config.toml
n_layer = 8
n_head = 4
n_kv_head = 4
head_dim = 64
d_mlp = 896
norm_eps = 1e-05
positions = "learned"
bias = "all"
parallel_block = true
init_std_o = 0.0
init_std_up = 0.0367
lr = 0.00305
decay_fraction = 0.648
seq_len = 1024
Each number is 128 + 32 x the weight over its row's rms, rounded and kept within 0 to 255. Layers, rows and columns count from 0. Numbers have three digits each. The size before them is the row's rms in percent of the matrix's.

# layer 3 MLP down, 224x896, rms 0.119, rows 0-213, columns 448-511
099:138070113157155169108171110176083188132098144139156126082135093108160080185129200099174120168122103033150138101148166122126161135152125135146121123168114088136109150102135100106109120137119155
100:083156128153125111133142178166137085135122124140150166143162093150118202124233130124096134140121161055148110158134083084193133133138144096142114153166114109124114079086155127177128135160113125
095:124044173141180097083139097119083090143130120138076101129142146108138102100126131117135097107107126104105086137137144051158150142186151115154080116129123170166125157137119136118138068107119133
100:097102115128165173128135133075115101089118131100150106120121114146174091212074126157126105161100155090127197086101140095115186077148110129105148117129133147123114142134095187129154128161122096
096:146162114117148151135136128129126094113138129097160073147194093190124138101084121100164147135089133124120122119149081108119175108159166101134175178106127105127153125148155215150159117142101167
093:127095162166152123108055123152146083124156120082128151121164123126093141095133115141110106093052119079136167122120118166113066118149132109202126184182201120093143108081098115159123149130123093
104:149119098131122126087124089138164170146142090162084124171125111070163134118127145103089104134095114045151165144140104107164113145127087146160154160116114113105138080038082162060063130112052137
102:165186142142119142118167135155082159136161082098100152180096113112142136130060137114081098147147133085160156139138091107118153088127137122130158141143141108130089141095159119102185137081117128
103:147119155101122138113109160152104178129111152133155104134153175120154082099106114127154151090066088161108058144152135103120128184072168093096146145134122151148133099188126113132119142139137117
097:129183171148110130149104105093138093138083125167119136140060180163143171171117140114114120150123139147165122110114128111150103124106146120059158134115085114127124148157111126174103123137123166
105:140100143136071132089116113108112111136149099092157154120106112138131135052195126131104104155094098171128086109136157068151167129146119137125172107098113100151123105087133144116090159074115035
101:128125113132175146151095119076168119085107116143104218106084145099123144184166172124154165100140150193128175128162138150166134175162168160131157163071120116174166162127147102159140144046123046
093:121170171123172153114093125092131153144126180095082108150151102100129075180124139153079090122164148097195121157161096112084102171143113206097147196172099061133122156153171112127081112089147151
098:139094171126113112153171185111212139148136099121099134097131128074121081107147176114129160080114101185185159110155097107107115116155161082133119123129126057145109127074132128088140121162140113
099:112153151116144124107151148128102103150133096088142158133094102129153110080153121156108126097147133110163133119096139172156106105115132150137154202113095047101160135135174118177123136153084113
101:123133139163146145058168111196111140029145109149145169140112160112145133063140199091146149134099094168168107149105085151118136137166102168149159152090162123122092151172097142094098161144153112
103:148101159155121077145105185135151115200115105057129152184156094101134119123184092104173168137134095050122159143115132089122112113160136147183163097169178130074094128133119092119132158171090097
111:091115111122143098165098106092169136107123110113124146122134193142116143129129168143111115149108115219196138073122196086120167180198163085080109137102165096189116170116074079114180152109112087
100:132096182096162116143112149156088135081109147040133100104114111159087109128182112088162136147171171172193120116121078149147191119146104157148120065101158084129185078031138105145115134123125176
098:130159147115101165150126186105147057110220139124098127110173103126139157119139101120131089102110129157121137195106156192140082097101102098159166181075155162135129151168148152157106114149132105
100:134121122138113121198075097151137181157138197148098161112142104173134122143198177151138167138120170100142117162072126140151139116148108129061106089094148108119160091156146094112121083179168148
097:118085139123173123097142092154134112147093125132135145141116111110156203136071175119105182120172137130139099147149179081128096174086206083130132145095128173150169127124093141107126125129144101
100:140167151074096141061121117175138165106185148057089133131151097189098159124104126151138139124155156178151127116132095133140125106138092141158165091181148162116105063122115138148159107176178150
099:124132173153147125093126136122089221164147114141162170125091138120162175176185110162121088113095178164093151147147134096147165093172114134130138107150078135094172129130107124151120143089151195
095:107134120159100126151137098148099078096187135193117130125101161071096181119087174189073107153113151117142169122084115103112136097182128085081140181126053095065099127134140138156102178038104143
099:152189132076170156187120135169114107094137068119102163154104151150100142131113167147159107090178165139089104131131195093164156071101068068157167147126170093127124160154171136162127156133111179
089:093129173148105146115117095140078116101110148099157155122145121123182147122094149167177139193131114207183099109091117121080132168161110201130165133195135095111138109161157193143113160090160137
099:093150149098174098150105154149110148192073118139120145118124117156196033147133113119137153134128105110138106128146150136084093144114174157112104174151116153079121132129088153180193123202126090
107:122161156104177110167139132142131128218145190169211141137131082065116123072142128138121119132155181147161105071151155115113090148153138128213096110160153116172125118104164157116100089149143149
104:112101134131157150169102125194156118156116111102154129143080174129139172133176098164129149122131143130105101123140139123152189155137164109111169143162120133137125120165186141130172096145177127
103:109148103179128110106092124161111144097130097122177168169076149161162162107139165073106104156094111172134148210165099168114140135128138129108132157135073149143109143149137107179122108141173176
097:176154134172098102123147206140132150166122110113108131079093184090117148151129112100148117136115116097115180119143172171129132184152162119095084076132186145192099156098115156067116102103117064
100:128115152163071096110102164160111139128112132130170152125141092071158098101165132175131147185140097089174193175157180127152120120115146129088147099084153114121154098125085143069076097111112170
105:174127064136162102172128150196135099048152123084140129145080145119139142110116121145127109231107146100132076075127115094170090171147097128112086165128123160113127123180131135152144129110164233
105:133076170128155068160081097103081122144152105126150168141104103106169141152105128130143146136113142082223150128115163072049171143069123140118103144100194149107095079173177159071146153141128096
100:169146102181120131120160139139108137146133140131129100137147181143115108116025160084092151108102056035106177139133126196118110122143110113107152187119130156170125108146160115093118125133142161
098:126146078162083152111150106058184130171123141141202133170124113119126149127091163075117183154117152171124113174122163129156079091112160147136121058141084118123119177156129099084139126155122118
099:128099147107136190125142074157164153070123123136154116109098111080080160138122191127125142149131083172170149146113100105099135168194150138121126140177184096066122102158147139156168086166119136
100:125101099151093100099102103159128089106127178098083108188148105080139101120175136133145126140150097114133151112103108085175126160126109133114112201089121073149156141142152121152069128107120138
103:101123104146097076146183095134155147073106108118093123145126114137137100169142114127138103176113142107147101092141123164113093144081086122124196117179104103108165054120122074133132125104132135
102:147110143115154133137150134109124145095111092179148136111166156139126143138120105180132071120058071180103115162171151133104136123184096127062121036147148137136092094097147118086130176087101154
105:094160122097092140141121151077170153197138147157106092143144114094174123083065167108166124179132071167142037043097144105107082108121167120122085147177112066084130101108130162124110142208140133
101:176114118157111164096106101151153160153127116156126043115120121154131152145159158115131106088175110114128184135147102144094156105163167108198120103118154109128102113140157107132146119078089147
099:129145137103182132144131139132117077152132119153082093094149178111150114194120092150116165154141057095094120181169096115069103157175175124157093188134143147076127115122084128109166133141118150
097:129178126155104176141169088169129109068134087137171117124123141169199156133143139115130161103083149142074102154080103169101132147163147081146118072116121167190107009071102138159150057096122113
101:149162087066129083157125214112150147129203141126093183158086115130057128107101190129164119164139146131135106141132136161148143100136113092069120207121163105143085095161075165172132133148149051
102:118136164121095166087191139109095217082132100123144133094075127101109166176126132110185089178188050090101085074081110126175155166143098087126122204097154126133130159116095144142170143147098086
094:123127180106146119157100141133139128113158170152131100150075169124099075110107151115119089162120112127176111157208156115138100092126116126107149152124139103102119169103145122082102145096136115
098:089144104133155171118135142063111104060183158115118091133178131119106093147105079069101123154146140134135155173141131148100137141161107152085136082104098134149110131174125163126126141128119157
107:121063085193092086105124166136085092130128100216091118120092101125112171138153131123072148180098128054160111145151130166135090161061142126102114075121113097134087197138088148077160134105140204
095:129152109058123116133120150176104104118138080125080085176112150113054148131180154181141080147152118128136097101106120128152128103125128147151135167172133125126160051138154163166126095076126160
099:111155156109127124160064124080117098138094105151090148163132103138091146156113074129149080144190112112151130133086129129167140078145086114108092081175176192100119140144102082114127138122119143
105:152103108086085122140122220119116116180087180090144126148077105162138131135155122148085090172111128166103100144099155080093089131179136113134141124137126145086182140157164137157193065140141158
109:127043086076146155141104165141114101138124094084172192137159149089122147108145137123145153170174153117063106079140090176146160094081102155140148115133046141146209124065103124130025095148136096
103:161154164127125093160049155093148124122042161143142179144118105137128120170170115097128146131064130144135115135149125085157065092116103059119168058189085114083164098178164162139112126188132084
098:149138132119083151082129169126128139125106143162092097160132185093157159141134184122056132108146182091105116125156205168137127125150154147105115160151066134155070119099161128140162140154124155
101:127178119094082118099102098175151170106143120130119126117175145155128168109149125167106104140131124186135159158122133188104093179160171133169117131064171177117140133116160131072116157072188154
103:090134170148083126141116149159137124155177103153112152129128140139135156151101105165149065087199113099187089185115177146144124130121115168144126047140120120180139101038162190125109159072124143
097:149162151139108164144156158063095051090158108091114134078074154116180129119100135157157108163112133146134114096108078148139161120162149106129184168121142126116113155082111064079105164169106147
094:168125140129075128121099108110134096086149123079134134143085134161116109117114146156136162101136169187112104120123147099173184158141115176147146118079218142084179140140101138092097104144139117
097:141051110132034183123112104156141085119108046142162090089157118137120136078131146145131168187106123060079117152125073102167094160101122151105154105127105198172122110154136148134141128138121196
102:076107117106086168135171165126085061064152158094064152096144184164201111141144125194114149134109168113112167123078158084124135145146137101178124125164100094141110093075111155145130164111126159
096:171178112146134108114117142104121084089138158168166102119194114127104113079195119113088195189102159173133148181149084076129147125080101151130124106087175134113118133163088166125058112127111112
104:105180089136136129071115096098042090051106115137103127079209132180084105153157092110166139129114198141157157184083108032095183144171103136124099106149130185134053144126042125112116113104068145
102:101117112111115130123169118091173156176083148181136176087144107114109160108136108106055167125108067104116089124112145179079116148130203169092124145075143123141102123127124066103168062139159109
109:107100169164128131136144101140082139125152102118187168091135131111102179117092181160130148122071121188143081098137141105130177122242099148122155125132106138150102101155151093118126127086178141
097:138137187130126117115112184095151142080164097161063110087161174135110094170098180114158135111060121129159131153143147135126151152104142169137134039070149143112147120137108149166055140095115159
102:122127156121143130066133054101100104114112123131074114078156173097137155126103140156136136114134119153130152121099113085143157104085089184113103137124139150125143150122111141102128117134151166
099:129193156116145150134200147147119117106083128145108092101139084162168144164139130159194190122110159148081111146133092100129131151115150095172148115108119127083204172167119114178171116134124125
098:170101083126128084103102101129166136094082082104110111107098163060138135097198163122141115090071093160151154182138088125102126126134146111119133062093126165127168164191102171115134072116132178
102:114077099123211181093166209138099098083125139139119116138117148142096118143141088194114162111071116100100128122142121040135165167164102123158098155097115120150126169158104135136102190102119126
096:165132107175147171123098079086092127130118142144140166171164142125106174216129126101140068136110154173121096102137097123119117142205141110108129138155166109130140099083186111197150062151101091
099:180064146165093170136124114107169089164120113094097104144102118118189166112066102136140084111171145186155130092140116142140109097142144112096122155138107085132102174055082097118160109129091108
093:077180118112098163098085136156150160109106074161153114149070118170077119131119099106143159096169123000192151110169186206072122125112164099112130099206096098136101140210070147081129159139127114
104:079124120135207111167078150161189170192150148093164127138143108148155106154163161092120067118187119045122129154157203113128140098148153179133139117103156134116164179141137132090127142190127152
094:136199070136109053115109108105105171209161119077085120125137156148165131179159168154180141132130121067162128122177139113089121142187115151104160109194107121161131131123089133082127166145094130
094:137128118108156064151189139131132125124148138188107110088138144164208138192028138189159107119099137084115150079191155174089150104111147128164182066131127144134136098088123155120139101055092119
093:118081133155152131180151090056124153096139141081157093116168152135093131143228088077143125151169092087159196138101054100125114128192129140176138140126102108151150074147068081077081082149073134
099:160142079115109175131148101160128123193161134074163119120159138106124104136110122139131106170110153074102109046119144168147152160155135098101149179169140144128073119139136129148161177093124135
103:104097102157104114124113183078177134119071129093081089097092101134117154109101108151144144152096084212146061120106130160123150123164112169088102148135135134190109137077102113121127083164130083
093:143139090117123123100175183116153096093111122087094115124117119110100067111089161060174113158167172070142135071145148141128173113136125122067087128148076094105107177131145183086115162114079117
098:089153059098154107152093096119145136183087114149104135152171090103143132155133133121085116163164167064133151136157085169104114119126096084191155157183092088167107100106138111186100128130093119
101:119117125144159089152115101121148123114114150152092144112083150115103140177118085062117146085110109070106143146097122115153142086174151098198168124158107127124069101133149117199116115132120061
103:120105114153183119118182115119173117143170110124138096092106119111139112193113110154165095162129133089122089113144132101128110110168195157150104125074102118139153138107144135144090108168112106
106:079128103115085131091145152153129084077121146128160125149135108091126113182108112137163145128188124143192130121096186164141155121179095139151148140118172121044148133126106151125146091153173154
096:154111161133164095169166148116163160093144159149115083127079130192139187021139120135119158117148139141088155132119122140154135111102137140141108168058161135115164130095133102110173092181096188
099:127124067079140108091139154148131123080125117090139136105088157106138105131116063081103075200069152082133118143177138195148150180115093135072101126145139172097136221091129141136133136192079104
102:157145163105110118060148146110107132154143082150095108102110081134187104151103111134163149078125123125102090160181151118136116153186142115092125206118145169105113102138102138143106141073144187
098:095159125086091161185160123123158133047149110149104097128122149142122073150199166142162100155126154202146106130155093156125151118137104113131181097092124131162140121108136126221159137155127102
094:153088122147053089134172173109167113131041164147125062163177126069110091119142092141106083107098116140192145177050094151143114128143153120151170199128086106108152104195162190132145206100131220
103:100135149109121113149140090146173179138106093068089102100002181177134136158096137146097119137132065079144185089145118129097089161157116120146102124124089160185104122110136104177138110154143092
097:142138104056022125139118122094054104134150114109115123128093142138094142090128120140132115119131144135067112086082134110141054097149065123121072131160083110135142148075098122198145121151073132
099:157134141139141145100107088108086156205097084133141128100162173196150098096115147165161087144106108065141097147066110185115139131151179122154139084148119104129135108126159100086112082100087068
099:113095106103140105101090138128120108106144099134109135078076091135145134112191134077157079126090108180095093133157108155107150196104129113186109110122211129132104170130140123114146100142135076
108:140070148115105105107134175078114127181098102142122142094127161090144145184078072172045151121099124110152151087096121153118105149179144134102152145154130134119121159131124154112172140090084122
099:122140078093093123146168139237163110125127150151140136095086082155131176140141140171102155166136203098180153111161141165117142188102124162144080178122081136073087102170139112145105077081103117
104:061131104117155110081152073161098083107113110095141119108115075128152143126147104112104121152145129083085122174151122097194143120062117144112122151094154118129078141176108123129146155142092150
117:108079071072089140161143148106117114112121165121108113150115105114185183130098106152140171157097152176131153108117117109117164122170064119170150072164159154138129080134148179136117097145151138
099:119107137078078123122180119118144122111132139111160084153040138115095097118084146142135170146125110143164166165079178097160116164117134140143102146150142148112065116152158107168139148154128209
091:084150103165111109111123165107146151090150122161147119075115144113088081123139087106077195175102152174155132193066167125150064087121113178152151116123074119131177147115130126112139115074089098
107:142095107119104069134121090066171143049126117109108099121155130100137211127155146135075117132123075127150124115142085136135098109116111148135115112128089117097111175069157146176117098125121144
102:102151097193105150125091117183118051133131113108131125176141074154058095151110177157149148108116108041091152165113098157130059162130109120083129142149156095125138179158144158178130088096134031
097:134143147158093141189111110169121118171137123154129086101120121134143126143118173150125111151124136084069084130166205104106164145146147136140115177130118137114150087100111167111090099073114128
096:108099109135082083069164116130096101109118171160160136138110180116132133144130160099153128116115140124086137195125096142104140114152099112187110151117160143112118087125165103113129158124135176
100:092155159120125144118077102098140126159107140110139107068165132159160116121153122093130173087136173176156180116087170158127120145125185118122133141198106097143130106160156129116108100124127164
097:099164170111118150078096111114079134108076103151095177085183161135089111098114096169129168111042125188116139090157107161145126160124182142115119046149093135179135184147178144153133077098123128
100:112127191112098133113156109127134094123129125158103111081095099091124149156132139110140147131125170125142140030066115215130185082121170130142174103162148145138130137111145099148170107149146132
097:138119211128091114128167077171146087110135155127137154145122164156130159121098128152148062176139117132142092135116146149120198139113138144135116135167120134209187071106157113066135081154129137
105:098141117108092175106150138208158088088075128188100115154121174101148128079119157126120135163108114101163138129215151120104098136136099208107127079154126141098104112103128074140064096126105163
100:137187125155158102126172182103158172115146124133127110138180112115067111121174126119131137147136174157160142151151102120127118128143140114095093145094127139123087135164145137115162139109109131
094:129109078105155137127149106162095161149149135135155109114125146127125143107076119121107095101084132113154089156129121113162193073117151166090124192130051142140150100162130100087108126122122107
097:077127122163153142096099164168130123119098110154109078123052081139134096156158117077152060147146136083169181152081131128111108168188150146087105142140169098135069092110156084123157159083120093
097:159143168117151164122132068089110153099179089078119103169162122144132132072093097119159124064133096108104128123160134063104087088072118112136062165136066165166114106135120107097043178132110211
097:124171160116097108130149116088134148117143134136105103152149134160098119140164127124125111146103094118115149167148108112114161154101152155103175100195107094111098117160054134189079118113125071
105:145130095072124124156112101088168167110160154107131140114169107110112157155130107100157177105143180110102164086145136126124138081154119126115089187111116099118146150104098123127136126115217123
108:088106103113103156109190017124082151136132125118133119113119121163145148118138127132129116102118123060136146057160088100101134085155137102147140136063107136153107131102112130095181176118052107
101:149120137124131112135073130130147133135119120151152100109152147133157137120099112115129118145123102136128090134142103077118154157210081147113135061123117114182121186095047175204102146135144164
098:159069158128109097115118122131120125140136115145102109128125088189093116102139101109139129128119124129142139145141125082122104095163106143091085133103136102150155104137063133119107070143120149
099:180119160101157139154138114131097086104108110173132121138172136129137114159092139127119134175100062154111119115160121051091058143087153149058076190090090135079207160178060158138166132150141111
095:113111191111137136131146141093102139028139144090118104120160123113124148122109126082148100085135110243165108146081115138135098070112108140117133123169129105124096112135135141141131146116086087
111:121136131084178153104115149208101122171100110139118113068164145137179120159120102074127131143119151063133182085082109052112133157161191162143097077107154102136139129069060139091119153119077172
104:130076100121149123116166081118160113152152201168136117112102176150125146065111138106108115103151131074093124097123200195129148137130150131111132139122125193150102125081134158136149146151076115
102:123144114081108135148099086074118126103123119121137168150150136115116159130102084106122092149136178195096120129112121121154143127065094111114173160085143115145173137082089109160113137034122156
098:114186095120128172038107115148126142066130123136115124125138108133151091171039130100148136117177164116106091107138113101105150067134160170156146141108125129099103122112131141206134159115125109
100:125122052153111148153119110144134154103129162100168142111171131160103142176078148101125144119170112174069115102104083157132093068105148111140123112106087139112102070131130144170133173114089120
103:128178097119189122170150127079127096176156124221086103147122140107136042124207149190106181144121100131145097131101112163093128140170143164143141045099122083111119169183137125157141124208145154
102:113157098165144122168087157108108166094147197163125120089155120082095149154117172171108120137137129116126110127135118077147136129148118070109110167155146109107115107149129168138134151135084154
102:121122131096162152109109106130128123114141119130086128128092141142151142112169159175057171143115124150130110158116101150148178126131130160137109025110148154174078128123064115115072147136086141
097:129136130193153106094127148095113172077130118143161137143150101124156147164098156086143132161108137184202138103125105141114136176098090082134147126164160046115123108058116147136146132084141088
102:092066117116074110150157068156142125122090124160092133127144084114102157142120126099128186132154122161143126166062183132100110099092106141096125194143190140119134146129195103090140180123128092
097:141121144112080066120182127120085121122130120150124191060141118105148132128158129067094095077087162163150101152129144110178108101123175131136127126074205113123134169146082109171136132067171192
094:102112067139170165111141036128157199131098146154148159175094108122071089064163116115043163141123153090124153153153149124120114076134087124168184188101135134111095090114109126071068081084133162
094:099142136111072114120115116117169144186066114150136100110124119091088134144127138075102082123130124119154077170172148123124110093102155132108149155131085091100103085125140063198110146120154147
095:148066158134148113151093133132130182153174111062138107175100100110130099108159178126197177171135141141093113100126161179105166090103074198170149082145148127118118103076203105125151131181162109
101:126142091150137111067095154152115096114081139136150107172124112102099155157150145187133113108094117191183137152109100139110152126141123109175146164146119123095153112143138135131120088119130135
109:131110162088092147119133150145097136176097144124107112136080143103071104146103136104138102136171114122135088125099141091110113110167163134152095083130154167088161162124131106146127158152146059
099:122090142140139145119227093140170158171124143106169118098173083097156165102182128082140120134090171095099142132151134161116133089174194112122072166110115111062109130102166136109160132109079106
096:131120155150225147073152108163108103133132093129102131111195080146154114098131165107114140055141160067126134172157137175113172130154154146183110098125172109135115116174083122111136134107106157
100:117165136135119190127086146148153122102110192161138193095154095118052156128107181209167092182144208084131140085157158118094124126150182093133150092113161084139129116115067119106155168152134100
099:108130094085106128133144148112057161128121151086179129143143105115147104166071146126082081156154095108139169110101122031101159156089119154126119124143077166133106136075172133169101096146144091
099:220114147109161110113112118140146127174138097067091181064113139105152140146126135151134092160186088062103153101153155200107121109115120157130146101147101121138125138187121104068094118086086133
097:131176128181096155124065089163114109135118138157179144182121123172117123129153169112181098171130092100170100185115125163160127143175121150166140102146118101129093123060145198129104106140153127
103:083067092152139132117167127109157127205102137107145113152180152135144123202115144122145130144149086077122128140130100185166072078164107103205169172137132115124135107043115116139097046167117073
102:165099138139185133135175152137118215108132103125122160174175155133138179156133141108142099070073074165137155146104181068126191153165151134137125145174077112119136109157068142110139198151136183
102:111151153105153133175201153127145138163103125081134190156165108101087181132153108155092106094106144110159181125124161102139150139130112133100167134083144095107160120143175126151073157124155084
100:127206072117129141108129153139132116103112090132127103129112107119126087137174186184165085106107090127102125096061098182109116181169143109117130176193135088096154146163090148093148146060110111
093:176153094154109123171094135115075093212057124108166120088113160150148140182139092103132112139074183137103121132082138177143149115137140100163099099152058125138152108151116139111137115099086141
105:087065119127148162142171185162103147141142152113110211105148098109131097131092126065091157097150124155105110105115142182103115152121130170167120161098117127116087096112108077094117117204106098
094:159149137109140102158229119148134083178124122171134138215130146108195116106191109131112136127125164180140138122120105146138139153137112116136124187187087122224159095146166139152103121159131141
098:126160150090081151128178140070112122185118131114161153169119129132149160158117139124162134127124123138174157157146143129118109160118175172127110125176122144124144108044129154109131105077138105
112:107121173121095101056115113178099118082112117175112166081128148176093125097037152105098120111116119175121150181147107124139140090145160102124098091092151162083083084102104150156150178117190134
098:168085096109197139111129117082153160098109102101160085115137102128132144154136106118097103087179074150058141204189128088164086144130092152147175157108165164095112147124117141084135179101117113
102:130133137135150162124199127173130145077148113135135091066101173159144146090098140131152129151138160164135158165176092155047133167147082152169049092198110162083145107144137119122165146115137131
104:117126149134078156075103158141101065112117141162080190127175128166079139163069166129167147120103167132112125193129183154112119111198174131192113138196154139134118174191088093154128091107116163
102:154056094111153151072098135127153059129159112144134106130123117114148103111119154164158124106071127132141088185119132162058123107127107080193139097095113139175125084093104142207123085094188165
093:092149116186148176131153152125183165126103090135130113124094098152162104106114102146136123145138191121138165128139131176079064181190174123152076111094155127094104117156129150125103112077125080
106:148112139141129129202126096106140153203146114124144111164063098127096181087162169116153115110133136111096130156154126145110025112150153158112126161140123109122107152073178130112145145129142049
087:107150136143134110105135131088091129090137140127148147104163150128179118143127079140108123125143131174107162156079108081179120120155075129122163043112115123109141125163094123180116142100137130
099:189185171055139126154136164068093099150132138156160128168145125104077083136117156059096106073064060166113132149088158158165071159171082110153110123125131126190076101126102122152137106136125152
095:126104088144151137170208175153111161163095090138099150167170092116163117181111156181110129122100148135081125053086105220105121118144137132132131049118072114167143103058178164116115081159122141
099:108131162128114140142111149172140119126122126134129137159110106070097147130164101145126107094169072117145159145095145151165102104187186106155143099052187149137120119147147127120087133084130185
095:121115113115146136087154058115133085134125135227150147126079171137118115072229156104093127145043150101084085107130115119153151117091133149119153119158162118210097163138147148147106079134155193
101:172133140151149170129105150133110119189143140098142158155091079156144113168157118108124128137144181138094098103161091065119126101105131130158127162053168105150092112124119074085118132138089036
108:096108169135085178147089114109099153170140086103117182144108163101117106159129140130138178071160106059152117182097165137095147091122178121081113090071160164113163150112134176086150142155129114
102:111150058133085133097089138152115089130118165134106148143124083093165160117121073151160111138132171077125096136143149088193150083165121110163117125109135194077182113161164124095113119080186155
099:167133123156182146122126129134128123131173167151094122128144125144147109153100078176190140145134154059200102087140135124208088073075110171067166143162122115096176180154099086154098133132111153
099:102133166120162141133109111143075193151137121143153154125120094171070161132198072110137097130145124120073116116127137112103151082152207216124118117116142150180105129134144117084109124160122175
102:080139174116151097163128112109133162096193125144097140086135114148134182108102147121101136087175155124078177141077152149117149141084187102178188202088133081073085110202146103108165144076108086
101:107184156165111132133096126040122120110128100135143126076118129196140113139210144146171122125172105120131179157061103099122075051101154097066169175145139106069129127080122101197096144078114125
102:139149171114107123118123061154149153114087167139104125136151134107114128150090158090181158098082136205212089134095111145084155141122117166111123127196186146150082100170112119135127158111093179
098:212112121145103148155152114165199060152120168133135120160156116111151158157154181167110102106132149171128128143121171174141123141156143107119143135107128128103121090106173107112092104121102155
101:140128111133096105143141142092158113094184164145105132153133079133119134140152086064117134145152120180105159168119120169106090130177095053138109167135158203089148121155154200137188191133111070
099:154179106137091111152141127142102132147104142157131095093062090146110093192148188093203137132137120131095135148147163090114142086166179084070104073175153151113060135167093118112144173142134088
101:093139089180157106143112095126118147125129134100162105105194174111173131096144155121128082185138126182147139144101140106188117127063109147097140105155085130141156206160114112169125150071118186
104:133119083100106068127153128106111093134151114175146143133160142107173059139126144219144060091135061114118162142118157132149163097168097100114152164164115146115103143068194122094131126137128114
097:123194151123105084130128128068126078160116118144105179132095077094121118116155143116147110087140095158125081087131096118085093158123143141126083099166150089078170129075125179115159123128157149
100:073170147126128151117195172134100144145094124116108141095198117125092129159103113104144183133134170128125145164117146186080167128123094118117128098116234163165125151158172102157078138137113141
100:167119092169165119119158119144135108123145136121171173126127155128151126116174140118137113129190064110180136133096156159122149163071132090163089123148133104136125184087162141154084182146109167
097:136074114116130141127130151148133093086169135097155113139154132128093138087120084135096148106135107090087160105103159176129139154101182195110116164118055151121133095168154141111054123131162132
096:136070144152076121151154145143096155128106104139168133115129155099170086153143085107105160160127127173128103143125142153095086107175116195190193075084143109138149109173140142118146141099133151
104:126079111089137179115097084104117155131120128079130098134125164131134154150099163161118097098107121115101116178172055221134145101110108147067102178165174165100154064110142091169125178127122167
102:144099110150107171146167105147178140150194155161137149186081079128155121137143147139120118137167170108127066127156080203147162177128111154153142198163145129062107061174138186108118136152126105
101:146083141162076125089175179071121143134149097169125123156150128124148113116129145125118141105117075120159158198125160107131083101097086051125116177146109183098122128170124157133090128128161134
100:121139113071105185123148102104161184080125181134057086091112166142091093114093082129126122139099089119160069074185107163132120164066105106107129110085141099149152099131094152152066124154103168
102:141132102139136160159147118179131060091146138094150111084085140099205133155114062102114102133085195144092181232105142152130100158144154110195106176106151141101171168157122134113144143085124081
100:149148115086141068120106184149130100093104149114106125151133116174110094114141151115054107119114086196129110150171114127162068161128152149115118153109126164129097159154110148089143111094100115
113:122119058111149115122139108083092155126151179089122094184133102102153131135104082161144143090132151047149153114142158114089173113105117158158141119168179097075134093127111142138077106111172155
098:132194118114094183109104085184147050115125143164121075170160098108130097137131111100093116109125102090136115123090125188101129165179073166095115151114144136182105127091130156126089041136161121
103:148134161199153124153043104140110179198217162170147142170123112125099155147107096144144158160170089145155127118109158055124175145057106102127092167162131155146111149092164136086082150110106149
102:172067149162169119097141139093171111195131154079121142115095093124142170106090107158136129102135167181127143156122092078133154121131107107179154144144139105111087178164125098127145171152169123
100:112061088147158143132173120137125171129133094118102120119150102142154128173133183083109131087151146130112139115087146149138108128096140141095110060113116137135152098147144173135145132044115086
107:115118099101170094072160145136089124155087128162116092087109092091117148134186139143072195125130150114134186166138146153145125136123099095149147164116172152144152147200114102100145089116073164
095:109151145133154156182163155116144120135125135113072071156113105144128154077136109118187179079167089120085062127155092139142132152170114168126140152104083112140133151106115135185183132121146119
096:150078166187133107116124073181057150159121122109137066101140123130162156121095105101164121107166155105105119100171158147172111200140146081159119122148152081100132132116094138143144134139144139
100:144135149108098127145122156149087113191158101144125134131097129128088108122126123134100139149178146067151153217101142058156127114127210089107156115206066105106120163125095119162140154092106118
099:136151115110139129177089165141120138160155185182119158168139088116094128128103117102115105124199086088151073142130084110113111120109117076113159153168108081085152140142181154118149141130188157
097:119174141109240141101150154125165116101136060156088139089190103162112104136059133102118184160094153130106151148165110090089072146122125121200090106095106106136137147079125081150119152154156160
099:138106124126125107122140139109097170186078123153117098160123112104106177139157150092114080131150123144121126111145151226182179157135215136109109145100091131105127102155160227125147190116134151
103:122127142108113129136140127209155108129139138080112100125157117101097097096112126069123126059113103162078103120111147137095146148154164152091118114152123082139170166066149131143130156128166192
094:135103143113139142164179086126128076150143095110106090133162108107126159162112140096118205087167115199106115147168069178085152098140145122196122106099127185186143109102098118174140133105135163
105:124106122094139132149136123122137144101160162109110142124150134196153165168168137167174123113180087087162129073128106130125122159197154188096193079163115093118143102152187116145139102075101047
098:128123097133106115108086121154115118135177090111145205180110114126147125170147119136079145123102165103097148136067152155087073132142085087158175092154151121141132123059167105108152158096151102
097:120166119126144136133174087091092161099142101137038185145139122117132164145142162099159090190153137181173178132089145131141132094157150146114188124192109180122077149006119140187146121112135146
099:126097141145113136122147151080173119082119147148102157140144125106170111170137162093086100083121098204124153161110170187130120185144138116125176141146081098153119111163115110124075160100161181
101:128097121108178123141094116135086099120138069139184162114080118116089127107087124115111129156059090135112113072084079103143184128184139160095190122128087129170164114122115097121121085110129140
099:107115171091171112101164140112100120159087166108043195130118139123144200127104181082142121126172133111164146175126118168140059159155144123146121136112124159125108154136130142102123144102118119
097:145191073094140105130136146133088163121156167087166177167116165127124178123193135106147110103164085147116079112142137128159109139107103086077138142134128137141130159146145128150108184152135101
101:133188098151124167129091125104134142153099109175111117116099166110153150094169135127122131115094131255125111127083114132107155072207118117101160109111159143103138107130124131170132091105104075
102:101111161106073124066158177146130102093099150105090136139153124129110129127154109144164106145116117169100130103114127097150119132099099129172075013157153091109133114098195140125123117059141030
093:118172114138161120107156141102082131106123088118099170157128098114125124114119163124079121141140122155137081170152163172134142120116187161083166071174137171107172119159161149082128140149138187
093:167168129145106116103149077153183136116192131085108136116139155140112147116114127161180045087077145115186116129105080168106112136209136130118151059076108076055113135147126126108146157114135138
103:165128109102101123137099129124137152132097161148160107121129102154106159103154114079157126075167131135167099147091146148120115100144116189081112126136172122095115053168104107137108154146130103
100:146183102152063068113108129126061134113110145204146160122157124159124054092096128146139141109109128122104128138144165103147138161125137117190111106122145147170124150156114096114090106070137079
098:109145131135145114181155124157146115185126100165137160083136074108111090121153178110129126133197132104134137143080127126156124137088130094138078056147142137111115161173135121106149108134131134